Each number is 50 + 10 x the weight over its row's rms, rounded and kept within 0 to 99. Layers, rows and columns count from 0. The size before them is the row's rms in percent of the matrix's.

# layer 8 MLP down (transposed), 896x224, rms 0.169, rows 99-161, columns 168-223
108:32 38 56 62 50 46 45 55 39 54 56 54 54 42 41 47 52 43 70 59 47 49 56 53 56 57 64 55 64 47 40 46 61 57 45 42 65 53 58 50 59 53 40 66 35 41 27 46 38 50 55 49 36 62 59 54
109:59 65 69 32 48 51 58 51 51 53 67 50 33 37 49 59 66 63 64 48 31 46 56 43 47 54 40 61 59 59 45 48 41 55 47 46 51 33 41 39 49 40 44 50 58 49 55 44 47 64 47 66 45 51 67 27
099:47 48 53 50 45 43 60 37 55 46 56 49 50 57 69 61 58 58 58 58 41 34 34 49 54 47 48 50 76 61 57 35 62 67 55 56 59 50 25 61 69 42 48 57 36 32 43 32 56 42 64 55 35 38 56 54
103:69 42 37 63 52 52 49 43 63 57 59 44 45 65 49 44 53 41 40 53 40 62 54 59 57 54 33 62 47 43 63 65 42 58 59 50 53 57 56 47 48 38 51 39 49 59 43 60 47 45 68 40 68 51 47 47
105:48 60 49 63 44 43 46 45 45 30 58 62 32 49 50 46 59 57 48 52 47 46 56 33 57 50 34 54 26 57 61 56 68 64 39 59 51 54 34 50 56 35 63 56 45 49 31 47 40 33 76 49 63 44 57 55
097:49 62 39 57 38 44 59 42 55 59 52 59 35 61 71 62 61 41 46 43 41 54 50 65 36 50 44 46 35 47 48 36 46 48 43 64 60 33 42 21 56 70 67 49 65 48 48 47 39 62 46 46 53 54 46 58
099:55 34 53 49 44 65 56 42 46 50 48 31 60 50 49 60 34 62 41 31 64 52 47 57 62 46 42 44 41 59 52 47 49 46 48 50 40 54 36 55 57 48 56 42 39 44 37 54 70 52 56 37 52 57 35 51
097:50 56 52 40 59 51 39 30 40 50 58 35 41 64 39 41 41 49 47 50 42 30 42 58 46 37 62 53 58 67 49 58 44 55 46 50 59 46 54 63 44 60 48 57 62 40 40 52 27 57 38 62 59 31 59 49
097:40 43 48 41 52 61 58 75 42 59 64 53 56 50 56 65 53 34 67 33 45 59 38 53 44 56 52 57 51 49 30 55 68 73 66 43 38 72 51 56 39 42 54 40 56 39 73 41 50 51 67 62 58 58 44 41
104:60 49 46 61 54 50 46 70 57 51 43 69 39 60 52 42 51 46 50 54 34 56 66 43 49 42 65 42 54 39 47 51 53 47 38 34 36 56 56 44 33 56 41 32 57 46 51 53 58 50 63 40 49 40 47 64
093:34 57 56 49 43 51 74 56 64 47 57 39 42 55 48 44 60 42 48 59 60 56 61 44 49 53 46 33 55 41 55 52 50 64 54 48 46 42 53 56 56 66 54 47 28 48 62 60 61 36 68 42 56 37 42 41
097:44 40 46 50 40 44 47 34 61 64 61 57 50 55 47 33 31 44 46 44 53 36 64 47 47 51 54 54 27 60 47 50 53 43 44 47 63 43 63 62 38 48 50 57 35 60 68 67 62 43 51 54 56 45 57 59
101:52 35 52 34 53 34 44 40 44 49 42 69 44 53 50 23 54 52 56 41 46 61 33 45 53 54 53 40 44 41 42 53 49 57 49 37 43 47 44 58 45 46 44 45 42 30 35 53 61 49 64 32 55 29 44 52
099:64 41 59 61 57 66 46 71 55 47 62 60 58 48 50 50 53 52 27 46 66 45 60 54 45 51 33 49 57 17 54 39 56 48 61 37 51 37 43 44 33 44 46 40 45 50 65 40 56 48 43 55 49 55 55 52
100:49 51 66 57 50 36 36 77 56 46 53 48 66 74 47 50 48 75 49 59 44 53 46 31 50 37 52 55 56 53 46 37 53 48 52 38 40 48 59 50 45 65 46 46 49 56 74 51 56 47 58 38 75 33 58 66
103:49 34 59 60 45 63 58 56 23 69 59 59 35 50 35 35 39 44 35 36 53 53 59 34 46 53 44 50 52 48 55 53 48 57 70 65 61 65 50 44 54 41 49 65 44 50 40 43 60 53 66 36 51 50 48 54
096:51 33 60 46 41 48 51 52 57 47 39 53 51 53 64 60 51 46 39 46 40 46 46 57 45 52 42 49 61 45 53 57 57 37 50 39 69 44 47 65 46 51 35 67 45 62 44 49 59 51 38 42 32 52 53 54
096:39 57 42 41 63 39 64 51 56 54 53 48 39 46 53 56 64 44 41 36 58 56 44 51 58 63 63 52 50 67 47 54 39 62 59 65 37 61 75 52 42 32 60 42 51 44 69 43 55 70 42 33 65 36 62 56
100:61 53 48 44 38 38 51 40 41 49 67 54 37 51 39 44 40 59 44 57 62 59 34 43 44 38 40 37 46 50 55 59 55 37 54 49 49 47 58 37 56 54 58 33 43 41 45 43 69 64 42 49 51 56 51 37
101:72 56 59 54 48 49 20 37 46 41 30 51 41 57 49 46 63 51 56 48 48 48 56 51 39 53 54 65 62 49 47 27 62 57 52 50 48 55 47 48 46 68 43 39 51 47 62 45 46 44 47 45 44 64 51 56
108:56 57 52 44 67 60 46 38 47 33 31 34 44 54 41 51 51 35 56 51 49 51 46 63 50 60 57 51 35 68 79 57 37 46 44 39 49 46 54 33 54 47 62 49 48 61 60 47 45 26 48 50 29 54 57 44
095:53 65 36 42 46 61 47 42 80 44 49 53 50 52 56 55 67 41 50 55 45 46 46 57 49 47 71 42 48 57 54 48 70 48 43 64 57 50 51 52 45 34 54 37 45 44 70 59 41 37 48 56 54 42 21 47
112:41 45 58 55 50 50 45 45 57 55 50 52 59 47 50 48 64 39 39 60 58 60 56 53 50 62 49 47 33 69 46 50 37 56 61 35 52 50 31 54 43 48 50 62 49 61 37 51 51 47 48 46 48 61 41 61
101:42 49 41 50 41 79 43 53 35 73 51 47 37 49 55 50 40 47 51 43 55 55 67 58 25 53 40 56 49 53 56 44 30 44 50 63 55 56 40 42 59 67 40 50 54 56 62 47 46 56 50 63 58 42 53 39
084:46 67 38 62 60 44 50 67 47 48 60 40 48 44 52 41 28 52 54 44 44 40 46 46 44 53 49 60 43 54 52 63 62 61 51 70 59 48 39 52 45 57 52 42 53 31 59 50 43 56 61 48 56 60 39 55
105:55 71 34 70 56 59 56 39 33 24 47 34 54 70 44 58 55 44 51 42 63 51 51 67 37 47 36 37 40 56 61 51 52 46 41 53 53 38 43 50 58 43 43 43 39 57 40 54 51 66 53 45 42 33 47 35
099:43 57 60 50 46 61 45 67 36 74 57 57 63 48 45 78 44 57 40 57 37 55 48 56 50 30 36 57 65 56 55 34 64 39 27 58 35 48 54 71 42 27 38 61 54 54 43 56 52 50 46 28 45 52 53 58
097:30 54 50 48 44 63 40 68 56 52 49 53 39 36 43 75 54 57 47 58 45 54 54 56 49 68 50 34 47 50 63 47 33 31 43 55 52 54 33 58 58 58 45 64 53 46 59 46 42 54 48 40 54 32 62 37
099:50 57 54 60 33 50 64 43 53 65 64 53 42 53 44 71 61 50 37 47 46 43 50 64 54 66 57 52 61 66 30 32 52 51 42 55 65 69 53 54 54 44 52 37 42 49 46 81 57 45 54 49 56 50 58 52
097:46 58 42 54 56 39 54 57 53 46 44 36 44 49 56 37 61 67 39 58 38 37 47 53 58 49 66 53 52 48 56 52 46 60 32 47 49 51 55 54 48 49 61 56 40 46 53 46 67 59 52 55 42 39 37 39
095:43 56 58 30 67 50 54 44 42 30 66 43 51 36 38 48 49 43 67 53 43 56 49 59 43 53 58 55 43 45 47 52 53 57 41 67 29 49 64 51 64 38 52 44 56 55 67 60 55 50 58 49 49 37 50 57
101:53 56 66 56 59 45 49 47 53 70 52 49 46 48 64 65 61 57 56 50 50 57 40 36 32 43 46 46 63 57 53 51 71 60 54 65 50 60 66 62 57 54 39 48 52 48 30 35 49 33 42 38 48 64 59 37
097:49 48 55 68 48 46 54 71 48 36 75 54 50 41 43 43 52 61 40 59 66 48 72 67 54 50 41 52 59 49 51 64 57 48 51 44 28 41 41 51 49 52 59 54 35 47 54 39 35 52 36 60 71 59 49 43
103:49 33 39 42 51 49 42 50 45 67 59 54 45 46 45 50 58 60 60 43 58 51 49 34 42 45 44 49 59 53 52 46 42 60 56 40 45 52 40 50 54 58 56 46 55 40 74 58 45 45 60 39 51 44 43 66
101:43 33 48 59 47 57 57 52 43 44 33 46 53 50 57 18 56 56 48 46 56 73 46 57 55 54 55 47 41 43 46 60 54 41 40 60 56 50 64 38 48 62 34 57 39 45 54 53 62 48 56 30 40 56 63 60
098:32 33 29 27 44 54 58 54 30 75 51 47 42 31 46 55 60 53 42 63 50 58 65 45 46 47 36 53 45 60 49 48 23 54 59 59 37 60 62 47 44 66 44 64 41 31 67 34 59 57 40 43 57 52 52 51
099:29 45 48 68 51 46 60 65 48 48 62 55 63 63 64 38 43 53 58 56 53 63 48 34 56 45 50 73 60 52 33 51 42 41 50 50 31 50 36 42 46 58 70 55 53 43 53 31 60 41 64 59 54 42 57 58
090:51 66 49 49 51 43 50 45 58 53 45 59 43 47 55 55 54 55 51 58 29 39 35 41 50 49 59 60 23 56 57 66 37 55 48 38 65 49 51 27 41 65 51 49 45 48 67 45 54 57 48 56 43 50 56 45
103:44 55 50 40 56 22 54 42 51 44 51 51 60 51 51 55 66 70 31 47 41 35 42 48 47 46 43 46 53 37 71 68 39 47 48 54 50 63 42 46 47 66 71 38 60 42 50 53 42 56 40 67 47 38 35 61
096:65 30 40 41 48 64 56 36 47 46 57 56 35 58 79 54 53 53 49 49 65 43 49 43 38 43 65 58 37 43 59 51 52 44 43 51 39 55 57 55 44 56 69 51 49 53 54 43 58 54 50 51 46 33 36 52
096:59 62 68 59 61 53 60 51 57 49 53 51 44 26 64 68 41 62 53 42 32 31 61 50 53 57 65 55 57 47 37 54 74 57 54 62 62 75 47 47 43 55 60 40 38 62 44 51 57 41 64 55 50 65 43 75
108:46 52 52 59 62 34 50 39 66 57 53 56 54 48 44 50 60 65 46 48 44 48 61 44 69 39 41 43 46 45 47 55 58 50 44 61 39 51 44 51 40 61 41 41 66 59 28 45 54 38 46 62 62 46 59 41
094:35 57 69 58 56 56 33 60 40 44 44 50 63 47 29 41 51 59 77 55 38 46 65 54 44 37 51 58 52 49 47 40 57 51 57 56 63 63 36 64 51 50 53 58 49 45 63 49 46 49 46 48 55 35 54 41
099:73 48 35 60 61 48 46 51 42 53 62 36 41 52 43 48 46 37 19 41 51 44 47 51 50 46 46 43 41 40 42 36 41 38 67 51 45 50 42 49 62 52 59 61 37 50 62 48 52 54 62 32 52 46 33 57
095:52 45 58 32 33 44 57 49 43 33 49 67 38 52 64 57 55 61 46 49 43 40 45 53 35 46 46 56 35 54 41 30 48 48 52 33 71 51 39 49 47 47 50 42 46 47 32 51 31 58 52 37 47 43 55 52
098:41 63 48 60 64 63 58 54 49 51 43 49 33 66 48 58 66 55 59 46 54 46 61 42 51 67 34 62 45 45 56 40 41 47 49 48 73 34 57 44 56 54 57 53 37 53 35 61 52 40 56 56 52 38 46 61
094:53 55 59 55 49 39 44 70 40 70 90 47 24 44 48 40 61 37 47 54 44 49 59 52 54 71 41 47 36 47 43 47 41 33 49 51 45 50 64 36 67 40 46 52 51 39 54 47 53 48 61 58 42 56 58 49
096:37 53 46 66 51 61 56 32 51 46 49 47 49 52 52 65 60 37 59 40 43 53 58 40 50 51 60 53 61 44 43 38 56 49 49 67 51 29 55 46 63 46 38 38 38 40 26 63 49 47 56 64 52 69 54 36
100:45 40 67 41 53 58 58 46 53 42 47 41 34 57 45 49 35 47 51 45 52 46 58 55 64 46 57 42 32 49 33 59 38 44 38 67 63 39 50 48 52 43 53 47 49 45 47 56 49 42 37 45 44 45 60 62
102:32 52 61 46 44 47 49 52 50 44 36 44 60 43 59 59 48 57 63 49 60 45 52 47 64 54 38 51 48 51 39 55 40 72 40 60 44 38 47 41 55 38 53 32 46 38 41 56 28 37 47 49 39 55 29 64
098:59 43 54 47 50 44 41 52 61 41 52 51 58 48 50 54 56 36 61 47 63 40 58 52 60 56 31 61 42 46 53 55 43 44 31 45 66 45 46 61 57 41 31 46 56 34 49 51 45 52 51 47 42 68 63 59
099:46 56 61 39 63 45 62 53 53 47 66 39 41 63 25 39 35 52 49 51 50 61 42 63 51 45 62 60 48 40 45 45 27 49 58 52 46 44 58 43 66 54 43 63 42 61 34 41 42 64 69 63 50 43 36 41
105:67 43 42 61 30 40 45 34 44 39 58 51 60 54 48 46 43 41 57 49 49 57 49 44 58 49 51 48 52 65 47 41 47 33 56 32 58 51 71 48 40 56 57 61 49 55 50 47 57 57 55 44 45 57 46 52
098:38 57 59 64 58 51 37 46 69 47 49 47 49 60 42 52 55 55 48 63 62 66 38 30 49 48 39 45 67 52 41 43 42 68 56 47 41 49 47 50 58 70 64 41 31 59 58 57 48 28 38 66 44 61 39 55
096:44 47 44 38 33 46 65 32 60 33 61 38 61 51 29 45 65 52 58 52 55 54 57 45 61 40 60 66 63 37 48 39 56 57 45 47 38 52 69 28 40 55 32 57 58 61 56 57 48 37 53 51 54 57 47 48
103:46 54 38 46 59 40 52 49 63 29 58 60 56 37 51 39 66 47 45 51 41 68 35 46 65 44 66 58 41 51 43 59 38 49 53 41 59 55 35 50 54 36 45 40 51 74 51 42 65 54 68 44 57 55 52 55
094:41 65 46 61 45 33 56 53 48 57 41 59 48 57 66 54 45 41 43 54 52 40 63 49 46 44 53 52 43 42 56 49 52 47 43 36 47 45 61 37 37 38 57 56 48 66 42 70 36 45 41 58 50 49 54 60
116:49 32 32 51 48 56 74 59 42 45 60 61 48 48 38 59 60 49 35 46 47 51 34 40 38 50 44 43 57 47 58 42 68 53 50 48 59 40 69 56 58 57 40 69 53 41 62 43 54 62 57 40 34 41 35 58
100:44 48 40 50 51 41 48 73 57 55 58 54 42 47 44 71 42 56 56 19 43 65 40 51 27 48 59 58 67 32 41 41 66 49 37 40 59 40 43 42 57 47 50 44 43 46 59 50 36 48 31 63 60 43 33 45
099:34 44 17 47 45 39 38 60 66 53 45 48 55 45 44 39 43 51 55 62 56 50 57 59 36 53 44 54 52 50 39 57 63 51 33 42 46 59 43 39 63 58 40 55 46 55 51 62 45 43 52 44 55 47 49 46
097:44 42 55 45 37 41 51 48 58 64 69 53 57 54 51 49 47 58 60 59 47 43 48 65 43 48 45 56 64 45 71 49 44 52 38 55 32 36 56 54 59 56 53 60 58 57 64 59 59 67 47 42 48 50 53 51
104:48 46 49 33 60 43 45 70 41 56 42 63 51 40 51 44 35 36 23 53 54 61 46 51 74 65 53 59 53 46 54 37 43 55 47 50 40 45 49 44 48 57 75 47 49 63 54 57 55 61 56 54 49 54 50 64
102:39 64 54 57 62 72 51 42 51 43 50 45 37 49 61 42 46 34 36 55 45 50 57 29 53 55 51 45 56 69 35 62 47 42 53 49 64 72 60 48 60 59 48 46 36 34 51 65 70 51 47 63 38 35 59 38
# layer 8 MLP up, 896x224, rms 0.163, rows 100-161, columns 168-223
100:57 45 64 43 40 67 54 61 70 47 43 62 43 56 65 65 44 47 65 53 34 45 40 67 61 56 49 53 52 40 65 43 60 54 54 55 47 41 45 52 35 55 50 25 53 54 49 37 42 55 32 52 46 48 45 49
105:63 26 38 42 63 56 47 56 54 35 45 43 64 49 55 48 46 54 63 60 53 43 51 55 57 68 48 43 45 51 53 72 38 51 59 56 47 62 51 64 60 41 37 51 67 31 40 56 24 50 35 43 64 60 34 66
098:46 62 37 49 47 50 63 38 38 56 37 63 40 53 55 56 59 64 33 76 55 43 36 50 41 60 49 62 64 45 57 38 46 70 60 52 69 56 41 55 56 68 35 29 34 40 32 49 54 52 62 44 42 43 53 65
105:65 37 48 75 51 52 43 41 42 38 59 45 61 53 36 58 46 50 48 60 31 45 42 57 30 60 64 50 41 52 78 61 48 39 44 69 35 39 48 43 39 65 31 61 58 50 48 40 40 58 44 48 54 46 39 59
104:48 52 44 22 31 54 58 63 51 64 43 61 71 52 48 51 33 36 48 46 37 58 49 50 52 40 21 51 70 51 39 49 46 38 37 41 70 49 64 55 48 35 46 52 56 69 62 51 60 47 34 38 39 44 52 52
096:32 63 46 54 53 56 74 36 44 51 54 56 59 40 65 38 48 68 66 55 53 38 49 58 47 57 44 53 46 47 55 72 22 51 54 50 40 54 47 59 47 49 43 46 67 40 44 57 58 59 47 49 45 67 56 35
094:54 67 57 41 42 51 48 53 29 50 57 38 57 33 60 55 70 49 42 46 60 54 44 49 63 48 64 56 40 36 54 37 37 64 63 40 64 29 49 48 61 46 58 49 64 36 42 42 47 56 51 63 62 48 49 52
093:25 40 56 50 70 66 62 51 48 52 47 42 48 41 34 43 60 53 46 50 60 59 54 62 41 54 68 46 77 34 60 45 50 47 51 51 55 37 48 48 53 56 46 38 69 52 53 61 43 46 52 53 42 40 60 52
100:51 41 49 69 44 70 53 48 41 43 49 51 61 48 65 27 56 68 30 64 38 45 53 57 41 52 37 71 63 70 41 42 53 40 60 65 52 61 50 56 65 43 43 38 61 56 38 35 48 36 59 42 55 53 59 49
099:30 48 58 54 52 48 28 51 43 40 50 74 76 60 61 41 62 30 33 67 59 32 56 29 43 66 47 52 46 71 51 48 51 49 47 57 50 48 43 50 53 68 36 41 48 65 45 56 45 33 23 50 47 46 38 65
101:66 55 60 30 36 49 55 51 68 41 54 61 55 63 50 64 54 57 49 53 35 63 45 69 56 52 57 44 46 49 49 44 56 66 40 42 30 36 45 40 63 46 54 57 26 62 51 46 60 41 68 48 44 45 47 55
107:51 41 52 60 46 47 68 38 31 45 47 43 47 48 38 50 39 61 35 44 55 46 55 50 46 52 39 60 41 34 50 64 41 46 59 47 45 55 33 26 54 45 39 56 55 64 50 54 57 45 40 38 34 51 50 44
104:47 41 51 62 50 50 55 52 61 41 55 45 61 38 51 45 59 35 51 47 42 59 59 33 36 57 55 51 61 39 43 34 41 61 67 43 43 46 49 56 47 33 55 43 77 51 51 45 38 44 50 50 57 51 76 56
100:33 44 16 77 43 50 52 42 42 37 64 45 46 43 41 34 60 52 54 71 46 52 43 42 46 56 49 49 56 35 61 37 46 40 67 50 56 60 49 41 57 47 52 53 51 46 50 57 65 34 56 46 42 54 34 56
096:32 51 44 50 71 76 55 53 40 56 52 48 34 49 60 69 50 56 64 42 65 51 60 40 51 39 60 45 55 44 62 34 61 50 42 73 54 56 67 54 43 43 53 51 47 44 52 42 57 33 66 27 52 54 57 55
101:48 79 50 49 42 64 44 42 48 65 41 51 52 56 61 54 58 48 29 57 66 50 37 57 54 73 62 52 57 54 45 40 54 59 41 52 65 52 45 47 62 40 58 53 49 56 42 47 21 41 29 43 38 47 53 54
099:60 38 48 34 47 56 46 52 48 49 32 55 63 45 62 60 37 36 48 43 48 42 51 42 42 55 63 58 51 46 56 45 46 33 33 47 57 59 51 42 50 69 48 54 51 54 51 44 48 59 41 45 44 32 55 64
097:44 74 44 69 41 49 77 59 49 55 44 33 62 35 48 35 49 47 71 43 50 52 56 47 36 44 51 61 40 59 54 52 54 49 21 55 61 58 45 56 54 46 41 56 43 54 29 52 58 60 59 41 67 50 54 51
101:37 67 48 42 48 38 57 51 33 61 45 42 59 31 73 66 50 59 51 44 42 44 29 63 41 46 41 44 63 49 50 44 58 30 49 44 49 49 52 46 37 59 57 42 48 47 40 58 49 48 42 46 79 56 36 53
097:48 36 32 52 54 54 62 40 48 56 56 58 47 60 55 33 58 46 55 63 67 46 42 48 45 39 44 60 36 55 47 50 44 57 50 40 62 45 40 46 45 55 46 61 49 44 57 48 31 55 66 82 47 35 62 44
096:61 71 59 41 45 54 43 56 50 31 50 43 44 57 69 61 40 43 49 58 38 46 48 65 31 56 30 39 35 59 40 41 68 55 44 61 55 36 50 42 61 50 55 33 58 59 42 40 54 51 42 45 45 44 46 43
102:46 57 61 45 35 60 46 41 42 36 65 34 58 56 65 48 48 47 63 65 56 59 49 54 38 43 54 34 54 42 51 52 34 61 48 57 49 36 39 46 44 50 51 37 44 33 46 59 63 59 34 46 39 40 57 48
100:71 46 39 40 58 51 48 39 58 43 47 33 58 56 52 48 56 58 51 50 50 53 49 45 51 54 41 46 40 72 51 39 62 38 55 49 60 46 38 60 53 51 44 40 61 62 47 48 57 43 44 36 61 52 45 44
095:51 52 45 52 38 71 52 38 34 33 47 52 41 52 76 56 42 42 35 42 35 51 39 60 28 45 61 49 66 49 42 51 42 46 59 72 40 67 50 30 66 58 37 65 47 65 42 61 59 48 42 60 43 39 44 55
108:50 48 59 40 57 29 61 19 61 73 59 58 39 48 48 48 48 58 51 56 52 45 39 53 58 32 44 75 41 58 58 52 38 50 45 40 77 32 58 35 48 35 59 58 44 55 63 51 53 53 50 39 54 55 48 49
101:48 43 42 50 51 70 53 56 36 60 45 70 46 46 56 55 59 40 43 59 47 52 43 59 18 52 57 43 53 55 67 38 41 54 59 58 41 58 56 56 49 67 46 32 56 45 38 52 49 61 49 54 48 33 76 46
096:41 43 54 49 36 43 44 39 44 49 57 45 49 64 42 55 63 46 52 31 26 40 43 37 47 31 56 47 50 32 52 44 55 50 58 78 49 59 37 53 72 54 53 51 62 60 47 38 35 61 52 57 61 60 40 33
099:36 62 58 52 44 45 41 84 52 56 37 42 56 65 69 53 61 49 44 40 49 55 47 42 39 50 52 46 46 60 41 52 58 36 38 33 66 64 57 36 68 69 58 68 44 45 50 66 48 46 40 46 55 47 48 56
097:52 64 57 51 55 50 56 48 59 52 32 55 47 45 59 33 45 35 34 66 42 55 70 55 42 60 53 34 30 64 57 60 50 64 52 56 45 58 50 50 41 58 23 32 55 55 55 67 48 68 51 54 38 55 57 53
102:55 51 37 42 57 64 34 39 59 66 47 45 41 54 60 58 47 50 62 62 45 44 48 38 26 63 60 62 33 44 40 52 38 65 52 41 56 53 39 51 46 47 44 26 54 62 60 48 50 45 53 37 70 51 59 52
107:47 48 50 47 40 59 43 39 59 50 36 38 53 47 44 40 49 57 57 67 52 48 52 47 66 39 43 41 41 50 35 55 44 56 52 48 51 54 45 53 37 69 49 51 52 60 55 42 57 59 66 53 31 51 47 44
095:42 51 48 54 45 44 59 54 52 44 54 47 49 50 41 52 59 40 49 46 66 23 47 62 49 49 44 38 46 46 59 62 51 29 61 58 65 47 40 55 49 45 47 59 56 48 49 49 41 21 42 50 42 54 49 38
103:53 52 60 52 31 53 46 43 35 51 50 57 53 40 47 62 48 62 48 39 49 37 38 70 60 39 64 49 57 48 52 53 41 49 49 45 41 52 48 44 50 50 58 52 53 47 22 53 47 56 35 38 53 72 39 48
097:45 60 62 60 54 66 48 43 52 40 58 75 53 66 40 58 48 69 61 52 45 44 46 36 38 43 58 60 48 54 60 45 39 49 54 69 51 53 71 41 65 22 45 38 64 50 49 42 48 60 53 46 59 63 46 50
097:61 30 54 39 44 62 43 53 64 40 57 62 54 73 69 58 43 44 40 34 66 45 59 47 51 39 38 43 58 28 46 48 61 43 56 39 49 33 37 45 63 55 41 65 46 56 41 57 50 61 32 38 60 30 53 37
101:42 56 71 57 45 67 55 62 59 50 54 47 52 52 60 43 48 72 59 42 51 60 54 54 52 49 52 43 39 52 48 44 48 55 47 53 47 70 58 67 55 41 40 41 63 73 39 48 47 46 63 48 54 59 48 44
098:44 50 43 56 39 77 32 57 55 45 66 54 50 47 73 62 51 55 36 45 51 52 49 51 40 52 34 57 46 50 56 37 49 53 53 72 42 50 53 51 52 47 47 51 54 40 57 59 54 61 41 36 60 57 58 51
102:49 61 47 44 46 49 60 38 37 34 42 31 56 40 42 49 43 52 52 48 40 52 26 43 38 47 44 43 75 42 50 42 55 55 29 53 52 39 61 51 66 57 42 38 54 54 55 39 22 41 41 65 59 49 48 39
102:47 61 46 73 45 39 41 67 53 64 48 41 53 61 58 53 56 39 53 73 45 41 29 48 61 56 57 52 52 44 70 42 52 52 59 70 49 51 50 52 38 51 42 49 57 61 49 41 50 60 56 64 48 65 45 58
100:54 47 60 50 45 57 37 37 56 36 58 60 44 41 48 54 59 42 48 44 44 51 46 62 44 57 45 53 49 40 58 64 53 42 47 42 64 32 52 53 58 58 41 47 56 38 47 63 36 69 50 26 71 35 45 51
112:32 33 51 37 54 48 60 48 61 37 51 42 65 51 64 49 49 60 61 44 58 58 31 59 41 25 58 64 39 51 57 47 45 40 54 57 45 50 52 58 53 47 58 47 49 43 61 50 67 44 44 65 50 38 44 33
098:59 33 47 45 77 55 37 54 63 35 43 47 48 68 58 60 53 49 54 37 46 51 39 40 39 62 65 37 62 34 37 45 51 50 43 47 22 43 51 48 53 41 50 50 43 56 50 32 74 63 42 45 38 43 32 49
097:62 59 55 45 51 48 65 53 33 51 33 41 43 32 42 53 64 54 65 34 49 54 59 47 41 51 59 61 58 53 60 47 57 34 42 51 57 42 44 49 40 45 48 53 56 43 52 60 36 52 33 53 62 22 52 27
100:34 35 46 19 53 59 41 41 52 50 44 52 41 37 59 35 56 69 56 60 44 56 39 55 58 54 54 52 55 63 44 48 55 33 55 55 47 37 42 43 68 50 49 52 57 47 43 42 59 48 45 56 64 52 55 38
099:58 42 50 55 57 37 59 42 38 39 42 48 59 45 56 34 61 49 50 60 49 49 74 42 38 46 52 54 53 40 50 52 60 36 47 45 42 44 39 53 52 66 46 31 65 58 57 43 55 55 39 46 55 47 52 36
098:43 52 51 55 48 55 63 40 69 43 40 54 52 62 60 43 40 53 48 44 68 43 68 38 52 57 43 43 56 58 36 34 59 55 55 25 39 44 64 47 48 66 61 58 49 51 36 48 43 56 57 36 50 40 45 41
102:38 47 40 30 48 52 59 60 44 39 53 62 58 43 41 49 46 39 42 52 63 56 35 52 45 52 46 61 37 35 51 54 40 50 33 37 36 39 58 66 45 71 54 51 45 46 41 45 61 57 27 48 57 42 41 61
100:61 33 43 55 46 41 45 72 54 59 59 49 50 28 51 57 65 43 38 57 49 56 63 63 38 35 45 48 34 44 37 52 50 51 53 48 57 35 58 46 51 57 43 49 47 69 37 37 46 44 59 58 51 54 45 49
099:44 37 50 34 36 57 50 30 49 31 41 51 64 60 47 50 43 72 44 45 67 48 27 42 52 28 48 61 47 48 46 51 30 47 51 56 71 36 69 50 48 47 39 40 55 52 34 45 47 41 52 61 57 61 46 43
101:52 53 44 52 57 62 58 41 50 41 55 64 53 24 59 54 48 63 45 55 42 35 54 51 47 38 56 27 56 56 57 43 41 60 51 49 54 44 55 63 63 60 50 46 43 62 63 40 62 50 54 54 41 52 55 52
095:49 37 45 60 54 48 25 60 37 31 64 39 47 46 55 50 54 44 69 55 72 30 55 66 60 57 50 44 63 66 71 38 51 46 51 53 57 43 51 67 54 47 61 27 48 53 42 44 41 46 44 58 47 25 60 49
101:52 36 59 53 56 50 37 60 71 57 61 46 55 47 56 21 51 47 37 52 38 45 53 64 61 44 59 51 40 38 54 69 52 46 38 56 55 49 54 55 45 67 46 41 67 57 60 54 59 47 57 55 31 37 41 61
101:57 70 41 49 48 47 75 48 35 36 32 36 55 69 40 43 40 31 38 45 56 60 45 41 46 49 47 62 54 57 62 33 44 54 45 53 44 63 42 48 50 74 53 50 63 53 42 37 49 45 53 28 57 42 54 63
094:47 57 50 57 53 57 53 54 54 43 56 33 51 44 64 41 61 53 49 52 35 57 46 63 51 35 66 39 59 51 38 52 52 58 56 50 74 60 51 55 43 35 58 35 60 53 75 44 53 49 48 38 61 49 57 41
104:64 50 34 61 51 60 59 61 47 61 55 40 54 52 65 57 50 52 45 27 58 56 34 49 34 49 61 39 64 55 72 38 54 33 67 42 50 50 59 39 37 42 52 55 51 49 56 35 63 55 47 57 55 42 64 42
100:58 49 41 52 57 42 51 46 36 47 45 52 43 40 49 46 55 30 51 57 47 55 45 33 57 29 51 53 43 47 51 43 62 52 51 56 60 34 43 52 72 33 59 54 53 42 55 62 42 55 58 49 51 35 42 71
102:39 35 59 46 51 36 46 42 56 53 39 42 50 70 37 38 46 48 33 55 58 55 53 45 47 66 53 52 57 39 59 45 44 37 41 70 65 46 59 54 42 52 58 64 47 38 51 60 46 58 41 39 55 47 50 47
097:35 42 62 48 41 36 45 47 71 39 55 65 52 49 39 60 61 54 61 54 51 25 37 50 61 62 39 53 41 51 56 49 35 66 38 27 44 52 52 56 54 52 50 47 66 51 36 42 66 61 52 37 58 39 73 46
104:59 46 55 62 39 57 45 43 40 63 54 45 48 37 52 55 43 39 40 52 49 58 46 47 19 50 54 34 49 33 44 46 73 46 66 50 70 62 51 54 56 59 42 41 33 45 31 50 64 29 74 37 30 40 59 40
101:42 56 63 57 46 32 38 50 20 46 59 58 50 71 51 47 58 64 47 58 41 63 57 49 49 48 40 35 36 56 38 48 46 59 51 41 39 42 49 48 59 60 44 53 62 45 43 43 49 54 36 53 45 57 49 54
102:58 57 51 45 57 22 45 47 56 41 57 38 51 39 46 50 45 59 47 43 50 60 31 55 56 44 47 54 80 52 53 53 47 42 47 55 69 35 59 49 49 42 58 69 65 56 55 54 47 48 58 50 67 69 48 74
103:46 38 54 54 46 41 51 51 39 50 42 25 52 48 63 43 37 44 55 55 57 62 55 46 43 58 38 56 54 56 60 47 43 56 48 45 59 49 50 44 45 70 47 56 45 57 36 59 46 53 49 72 29 41 49 51